Part of a small language model's weights: biases.
Each number is 50 + 12 x the weight over its row's rms, rounded and kept within 0 to 99. Layers, rows and columns count from 0. The size before them is the row's rms in percent of the matrix's.

# layer 3 MLP down (transposed), 1024x256, rms 0.124, rows 773-785, columns 0-127
102:47 50 41 21 58 53 45 29 51 57 58 55 57 62 37 24 58 45 67 55 46 41 65 54 32 48 31 67 35 43 44 62 79 36 61 45 58 63 42 42 42 42 47 62 59 55 54 50 46 41 47 55 47 42 74 60 45 42 30 18 49 33 52 56 45 57 48 30 60 53 47 49 59 51 40 42 53 53 53 58 48 66 54 73 69 47 46 35 59 47 47 59 53 34 49 52 13 37 40 45 56 47 62 57 58 52 55 53 49 58 53 56 37 22 78 32 62 48 57 41 40 52 56 29 72 48 56 35
111:56 42 42 50 49 71 43 54 34 53 33 58 46 60 62 56 40 41 62 37 35 44 39 30 58 78 52 41 65 53 35 48 64 48 45 58 48 51 70 38 58 44 56 64 59 19 61 60 59 44 22 57 51 32 57 24 42 34 41 34 49 46 60 41 40 47 64 58 55 44 38 45 44 61 47 57 60 55 48 53 48 36 41 40 67 56 45 45 51 58 27 34 48 56 42 57 62 62 70 58 62 52 25 55 46 50 63 48 59 52 33 34 44 32 62 48 57 49 59 51 43 29 69 40 55 63 40 72
106:51 28 51 44 47 70 45 40 46 59 47 41 42 59 60 65 35 55 63 55 49 42 72 76 33 36 51 54 59 40 45 55 46 49 46 57 48 36 51 44 47 38 51 40 44 40 69 56 43 50 35 57 51 53 45 39 67 51 49 20 57 48 49 67 59 51 69 28 48 55 64 53 69 40 60 32 19 73 47 37 66 52 52 38 57 44 51 58 62 58 40 46 47 65 39 53 48 51 59 39 55 54 44 40 54 39 57 43 49 57 51 52 75 32 48 48 40 57 35 46 37 43 48 54 67 72 36 52
105:41 35 55 42 52 58 73 63 60 70 43 54 64 46 34 66 45 64 52 22 45 44 44 56 43 56 57 42 68 37 65 31 48 63 81 65 52 54 48 33 61 58 42 44 43 48 61 72 49 58 60 44 56 36 55 41 72 42 52 48 25 21 46 40 24 50 59 55 39 60 62 50 66 41 37 62 47 56 60 69 36 58 52 64 50 43 57 37 43 39 40 49 50 31 49 39 79 56 64 39 49 79 38 49 41 57 40 37 41 60 44 54 43 41 44 44 39 44 35 50 39 48 66 71 47 44 38 34
099:54 27 63 55 58 69 63 53 34 27 60 45 47 44 41 41 44 46 50 55 53 43 59 64 45 45 45 52 47 52 31 70 37 67 32 45 63 46 62 80 41 64 23 50 41 58 64 73 59 41 61 58 51 39 41 67 46 67 51 31 63 52 59 49 44 49 44 47 41 48 66 65 56 60 48 45 42 60 36 51 38 72 50 46 62 35 54 53 37 41 51 59 47 42 21 47 31 35 34 46 43 47 57 67 47 40 48 63 70 44 44 35 44 49 57 22 30 40 57 44 31 68 56 55 49 35 40 48
101:35 46 55 41 59 25 51 44 56 53 16 69 48 58 46 68 51 49 54 52 28 62 45 71 50 29 61 55 53 44 67 62 62 36 52 37 57 55 43 48 39 75 61 37 68 39 56 51 66 44 46 42 63 30 58 44 51 57 42 52 55 55 49 36 60 50 43 45 29 63 50 53 62 58 45 61 44 55 71 47 27 50 70 57 46 19 61 55 63 47 45 42 52 59 24 39 14 59 31 66 58 47 33 66 44 43 46 48 61 50 56 49 46 53 51 33 40 57 55 38 36 51 57 38 35 56 50 47
099:49 35 45 19 50 40 37 52 48 28 33 60 61 45 65 46 64 41 57 52 62 77 63 43 38 25 35 62 41 68 60 42 56 46 39 53 48 64 35 65 66 53 37 57 50 56 50 34 23 52 73 62 34 58 42 57 40 72 71 29 65 53 38 60 45 49 54 52 61 30 45 40 51 35 38 43 68 54 44 55 42 41 64 45 47 54 40 65 44 62 57 44 46 58 55 45 47 39 24 52 37 73 67 53 15 70 56 59 47 73 50 43 49 45 58 54 55 63 53 31 35 39 71 62 14 46 27 48
099:44 54 55 59 59 66 66 48 39 87 37 44 55 59 67 40 39 48 34 32 41 59 44 51 56 43 27 68 42 53 52 43 57 47 48 37 49 56 60 34 63 45 63 70 76 48 49 46 30 45 49 49 34 47 67 37 65 58 38 44 48 53 28 31 30 34 31 42 71 33 44 65 53 58 56 71 61 46 51 49 47 27 50 39 33 33 64 52 59 54 46 70 59 50 60 44 40 55 61 39 59 51 66 38 42 34 30 43 56 50 34 57 59 56 47 68 43 74 63 45 68 38 62 49 27 50 40 57
098:38 42 49 33 46 39 59 32 55 53 35 24 32 54 43 56 58 53 57 38 36 26 53 51 58 49 46 49 72 42 60 47 50 52 51 48 35 47 49 45 41 62 59 64 55 64 33 62 52 41 63 76 37 68 74 63 39 52 56 59 71 52 57 59 67 46 35 62 52 54 41 42 46 47 48 58 71 28 50 59 68 55 42 59 41 43 39 54 33 67 63 50 56 34 42 27 69 45 38 42 42 51 62 59 42 57 43 63 80 62 33 61 42 62 37 53 46 35 43 43 65 43 39 57 65 54 40 57
093:62 40 48 47 57 60 31 40 44 45 19 52 44 66 65 48 69 72 57 64 35 34 33 51 38 61 39 53 42 67 48 50 56 54 61 48 52 58 56 48 61 46 44 53 63 48 48 57 41 44 38 51 35 47 56 41 47 33 47 79 54 45 55 41 37 57 71 32 42 38 47 42 58 79 59 59 57 55 46 45 43 55 42 19 60 57 59 29 49 49 46 35 41 24 64 45 67 36 33 31 41 42 57 49 49 49 34 55 64 55 58 39 27 55 56 74 55 43 28 49 31 53 23 62 40 35 61 30
105:45 56 57 40 52 42 73 59 23 50 71 34 66 52 54 38 66 50 41 62 69 64 64 60 59 35 43 72 35 44 64 50 31 34 42 63 73 58 44 61 67 46 31 56 47 50 56 58 56 08 72 50 47 53 45 46 50 77 41 57 66 52 28 49 42 49 56 60 40 45 41 64 60 59 64 40 52 60 63 43 30 45 46 36 56 46 64 46 52 30 30 45 44 51 84 66 47 37 33 49 48 43 40 67 70 53 61 43 64 27 64 35 44 43 57 31 60 55 30 32 53 57 40 68 51 42 43 51
102:70 37 70 65 58 84 41 31 49 54 55 53 43 62 35 57 37 68 31 48 38 52 50 59 57 56 62 50 36 65 35 56 59 37 52 56 45 53 49 49 46 80 53 49 38 59 59 56 57 40 49 57 52 30 49 44 33 39 43 49 58 36 50 43 30 44 41 42 53 53 47 62 53 36 40 39 35 34 35 68 52 35 45 37 44 51 32 57 25 60 48 47 46 56 28 59 56 65 40 32 43 74 51 58 56 57 51 59 59 56 48 54 47 28 43 40 39 40 48 70 53 47 60 38 37 62 55 66
102:35 46 53 42 20 70 47 39 22 54 48 42 61 42 39 65 78 54 39 60 54 46 59 39 39 41 62 20 45 53 43 50 35 78 51 53 70 49 36 38 60 55 56 59 36 30 51 34 60 37 55 54 50 37 30 42 46 54 49 55 59 59 70 22 55 50 68 35 32 46 50 64 37 43 59 32 66 48 37 60 54 43 71 36 43 55 42 26 46 49 31 60 53 49 63 51 65 19 62 66 63 40 73 59 40 68 40 37 55 64 63 50 42 40 39 44 64 35 66 62 39 58 36 52 53 51 69 65
# layer 3 MLP up, 1024x256, rms 0.131, rows 774-786, columns 0-127
105:41 61 53 51 39 68 73 54 39 69 64 47 32 69 38 39 36 69 59 50 61 53 28 28 43 54 40 50 52 53 54 46 50 35 44 31 44 43 56 19 82 69 21 41 48 49 38 47 64 71 48 57 58 45 46 65 46 62 42 45 45 40 72 70 50 28 53 44 49 34 46 51 44 55 50 74 58 48 59 52 68 48 30 59 63 55 39 58 36 55 37 51 41 65 59 55 59 71 31 64 65 39 65 51 78 44 45 45 67 69 46 38 37 50 49 58 54 62 24 34 54 28 41 46 44 37 38 55
105:48 59 42 43 53 41 46 50 55 59 61 49 48 43 49 40 47 42 68 37 48 68 62 52 76 59 66 39 38 47 45 49 37 62 50 54 55 58 66 41 35 71 30 76 42 53 69 46 64 64 47 44 23 41 69 64 35 41 17 59 64 47 48 38 55 68 55 59 48 37 40 32 30 34 46 68 53 54 48 26 38 58 52 63 44 50 55 45 47 31 32 46 45 58 62 57 52 50 39 69 40 32 68 60 58 68 62 46 41 66 60 64 67 51 53 49 43 47 35 61 65 60 23 70 47 48 60 45
111:35 44 34 78 49 37 79 57 56 29 52 40 55 37 44 72 53 49 69 56 63 62 68 55 62 42 68 67 33 59 07 58 27 55 68 59 48 57 35 41 52 49 62 45 55 39 58 50 58 52 68 44 28 32 48 48 39 65 54 39 55 45 46 50 45 31 59 61 31 37 62 54 56 39 48 71 48 39 32 29 58 47 48 45 36 41 55 62 44 46 54 33 57 39 42 70 60 52 55 74 43 53 60 60 46 39 32 34 36 64 51 65 59 65 46 61 48 49 31 44 52 58 41 45 57 48 46 45
097:61 63 43 29 40 52 41 41 44 58 70 46 51 26 48 70 40 60 31 57 58 27 47 54 59 46 53 57 67 53 58 49 58 48 31 50 64 17 54 37 34 31 52 50 63 53 50 45 56 50 50 41 39 53 38 53 48 51 66 54 49 48 59 49 54 45 48 44 51 61 39 29 39 44 26 48 59 58 56 40 46 68 61 54 33 48 20 45 15 41 38 37 76 57 53 46 63 51 54 48 59 40 69 53 50 29 53 27 43 74 64 63 70 92 48 53 29 24 34 39 48 62 49 44 44 55 30 47
097:53 64 46 39 53 44 19 25 43 46 68 55 46 57 64 61 60 80 54 26 41 41 41 38 38 50 51 56 36 65 53 63 55 38 54 38 79 51 49 57 56 50 57 41 34 48 76 62 66 48 61 37 56 62 80 50 35 38 58 52 39 47 44 48 33 40 59 38 43 46 39 57 66 59 56 43 32 49 14 46 57 59 54 57 33 61 58 42 40 46 69 73 48 70 62 49 57 32 52 80 52 47 51 45 48 43 64 54 55 51 22 44 55 41 60 51 54 32 53 37 41 43 40 49 65 35 45 48
100:49 76 52 60 67 56 53 39 54 46 51 47 70 45 35 34 51 67 60 40 50 50 35 48 51 57 42 43 50 37 44 56 64 45 64 53 54 72 44 65 43 64 67 51 45 65 49 66 69 34 45 47 48 55 41 59 72 51 61 51 43 80 39 40 60 51 54 72 60 45 39 50 44 52 24 25 32 51 43 59 41 63 52 54 57 42 35 18 49 36 59 36 54 54 35 27 55 53 66 62 57 52 33 41 41 39 53 62 46 54 73 54 46 57 48 62 52 69 61 26 51 59 34 34 82 56 29 43
101:53 48 50 30 36 42 45 55 64 49 52 42 56 45 49 52 41 42 48 51 43 29 69 41 71 39 53 61 26 76 64 45 56 41 41 27 27 38 53 54 34 54 49 60 66 57 54 55 55 55 45 42 50 26 50 48 57 58 47 39 59 40 49 34 41 50 61 43 44 80 63 50 64 53 46 57 63 45 58 57 47 31 56 48 35 59 71 49 41 46 55 72 38 69 68 60 45 45 55 41 57 52 60 55 83 42 62 57 44 46 39 48 42 41 32 43 45 53 53 56 38 43 46 45 47 32 59 72
101:42 56 42 65 68 33 54 51 37 58 32 26 36 48 59 35 72 32 57 29 49 50 45 35 36 38 53 47 36 29 47 37 72 65 41 64 44 56 42 60 33 47 66 46 49 58 49 52 54 36 46 50 56 46 55 59 57 41 39 60 54 77 53 52 77 51 45 38 72 53 31 42 52 43 61 64 60 41 55 57 57 47 34 44 58 31 51 54 73 45 45 51 54 48 43 52 18 73 52 66 64 63 61 44 59 46 58 51 41 36 47 50 31 52 38 56 47 41 43 49 81 38 33 48 65 51 59 30
094:40 22 42 57 58 41 34 64 37 53 64 55 50 61 40 39 34 43 29 51 66 54 48 64 40 43 62 58 52 46 47 29 32 47 61 41 59 54 52 30 43 39 62 53 51 50 60 60 48 41 76 58 66 53 23 75 44 51 61 34 72 20 60 38 65 71 50 36 23 33 32 51 47 58 47 55 58 36 30 48 61 25 29 63 54 61 34 50 63 38 41 62 57 50 66 58 24 48 46 53 28 41 55 47 43 47 50 38 58 51 58 58 49 58 41 51 46 67 47 49 43 44 58 44 65 54 51 50
108:52 24 51 39 56 39 39 36 52 53 46 41 50 57 46 56 60 49 57 42 39 45 47 51 45 53 60 45 62 29 47 57 80 36 59 28 68 59 61 66 38 57 50 31 44 53 55 54 27 53 43 35 57 48 63 31 56 48 59 43 59 71 61 48 36 60 50 53 66 65 58 53 49 72 75 56 41 46 69 70 43 53 49 34 68 36 30 41 58 55 47 58 59 39 53 56 34 60 57 44 53 48 51 38 55 75 31 27 37 67 31 27 50 33 51 42 23 42 63 46 38 48 37 47 47 57 39 38
098:43 41 21 44 66 59 56 65 65 70 43 37 38 60 39 35 43 50 62 70 37 39 49 52 63 30 42 66 47 50 51 49 59 36 63 48 45 54 33 31 71 35 74 31 45 63 57 44 35 42 52 43 33 58 46 86 38 33 61 48 63 52 71 50 65 28 72 40 49 44 35 54 37 59 60 32 56 29 46 46 48 60 46 57 54 49 56 39 26 48 45 49 51 48 59 53 46 62 41 49 48 84 58 48 35 54 51 44 38 82 43 61 39 52 35 68 73 68 56 53 54 36 38 57 48 54 52 43
106:46 42 32 61 37 58 41 36 45 53 50 70 74 53 38 63 60 55 36 71 47 63 71 24 49 37 45 46 43 56 41 66 44 64 58 68 68 63 30 48 56 40 48 56 42 45 56 41 54 34 82 63 58 43 50 34 58 54 49 48 42 47 49 56 59 60 42 46 60 48 51 47 36 52 40 33 54 36 67 72 47 43 51 35 36 66 37 58 52 64 49 46 43 39 49 55 51 32 61 56 39 46 51 58 57 56 48 38 41 47 50 62 30 35 51 39 54 61 73 44 35 56 45 41 45 44 34 23
098:38 36 47 53 41 64 60 42 42 48 57 64 68 66 50 62 46 52 59 42 60 47 45 56 64 49 32 45 41 53 39 52 45 39 47 30 05 61 62 42 71 76 73 48 45 53 39 66 57 53 49 49 70 49 69 76 53 44 62 47 49 63 45 44 64 66 36 52 53 53 55 55 35 28 47 41 58 42 48 35 27 48 40 60 69 41 27 65 40 42 66 78 41 39 61 53 31 49 56 53 43 42 22 57 40 52 38 55 56 77 43 43 44 68 28 62 72 62 48 63 37 43 39 38 45 47 48 49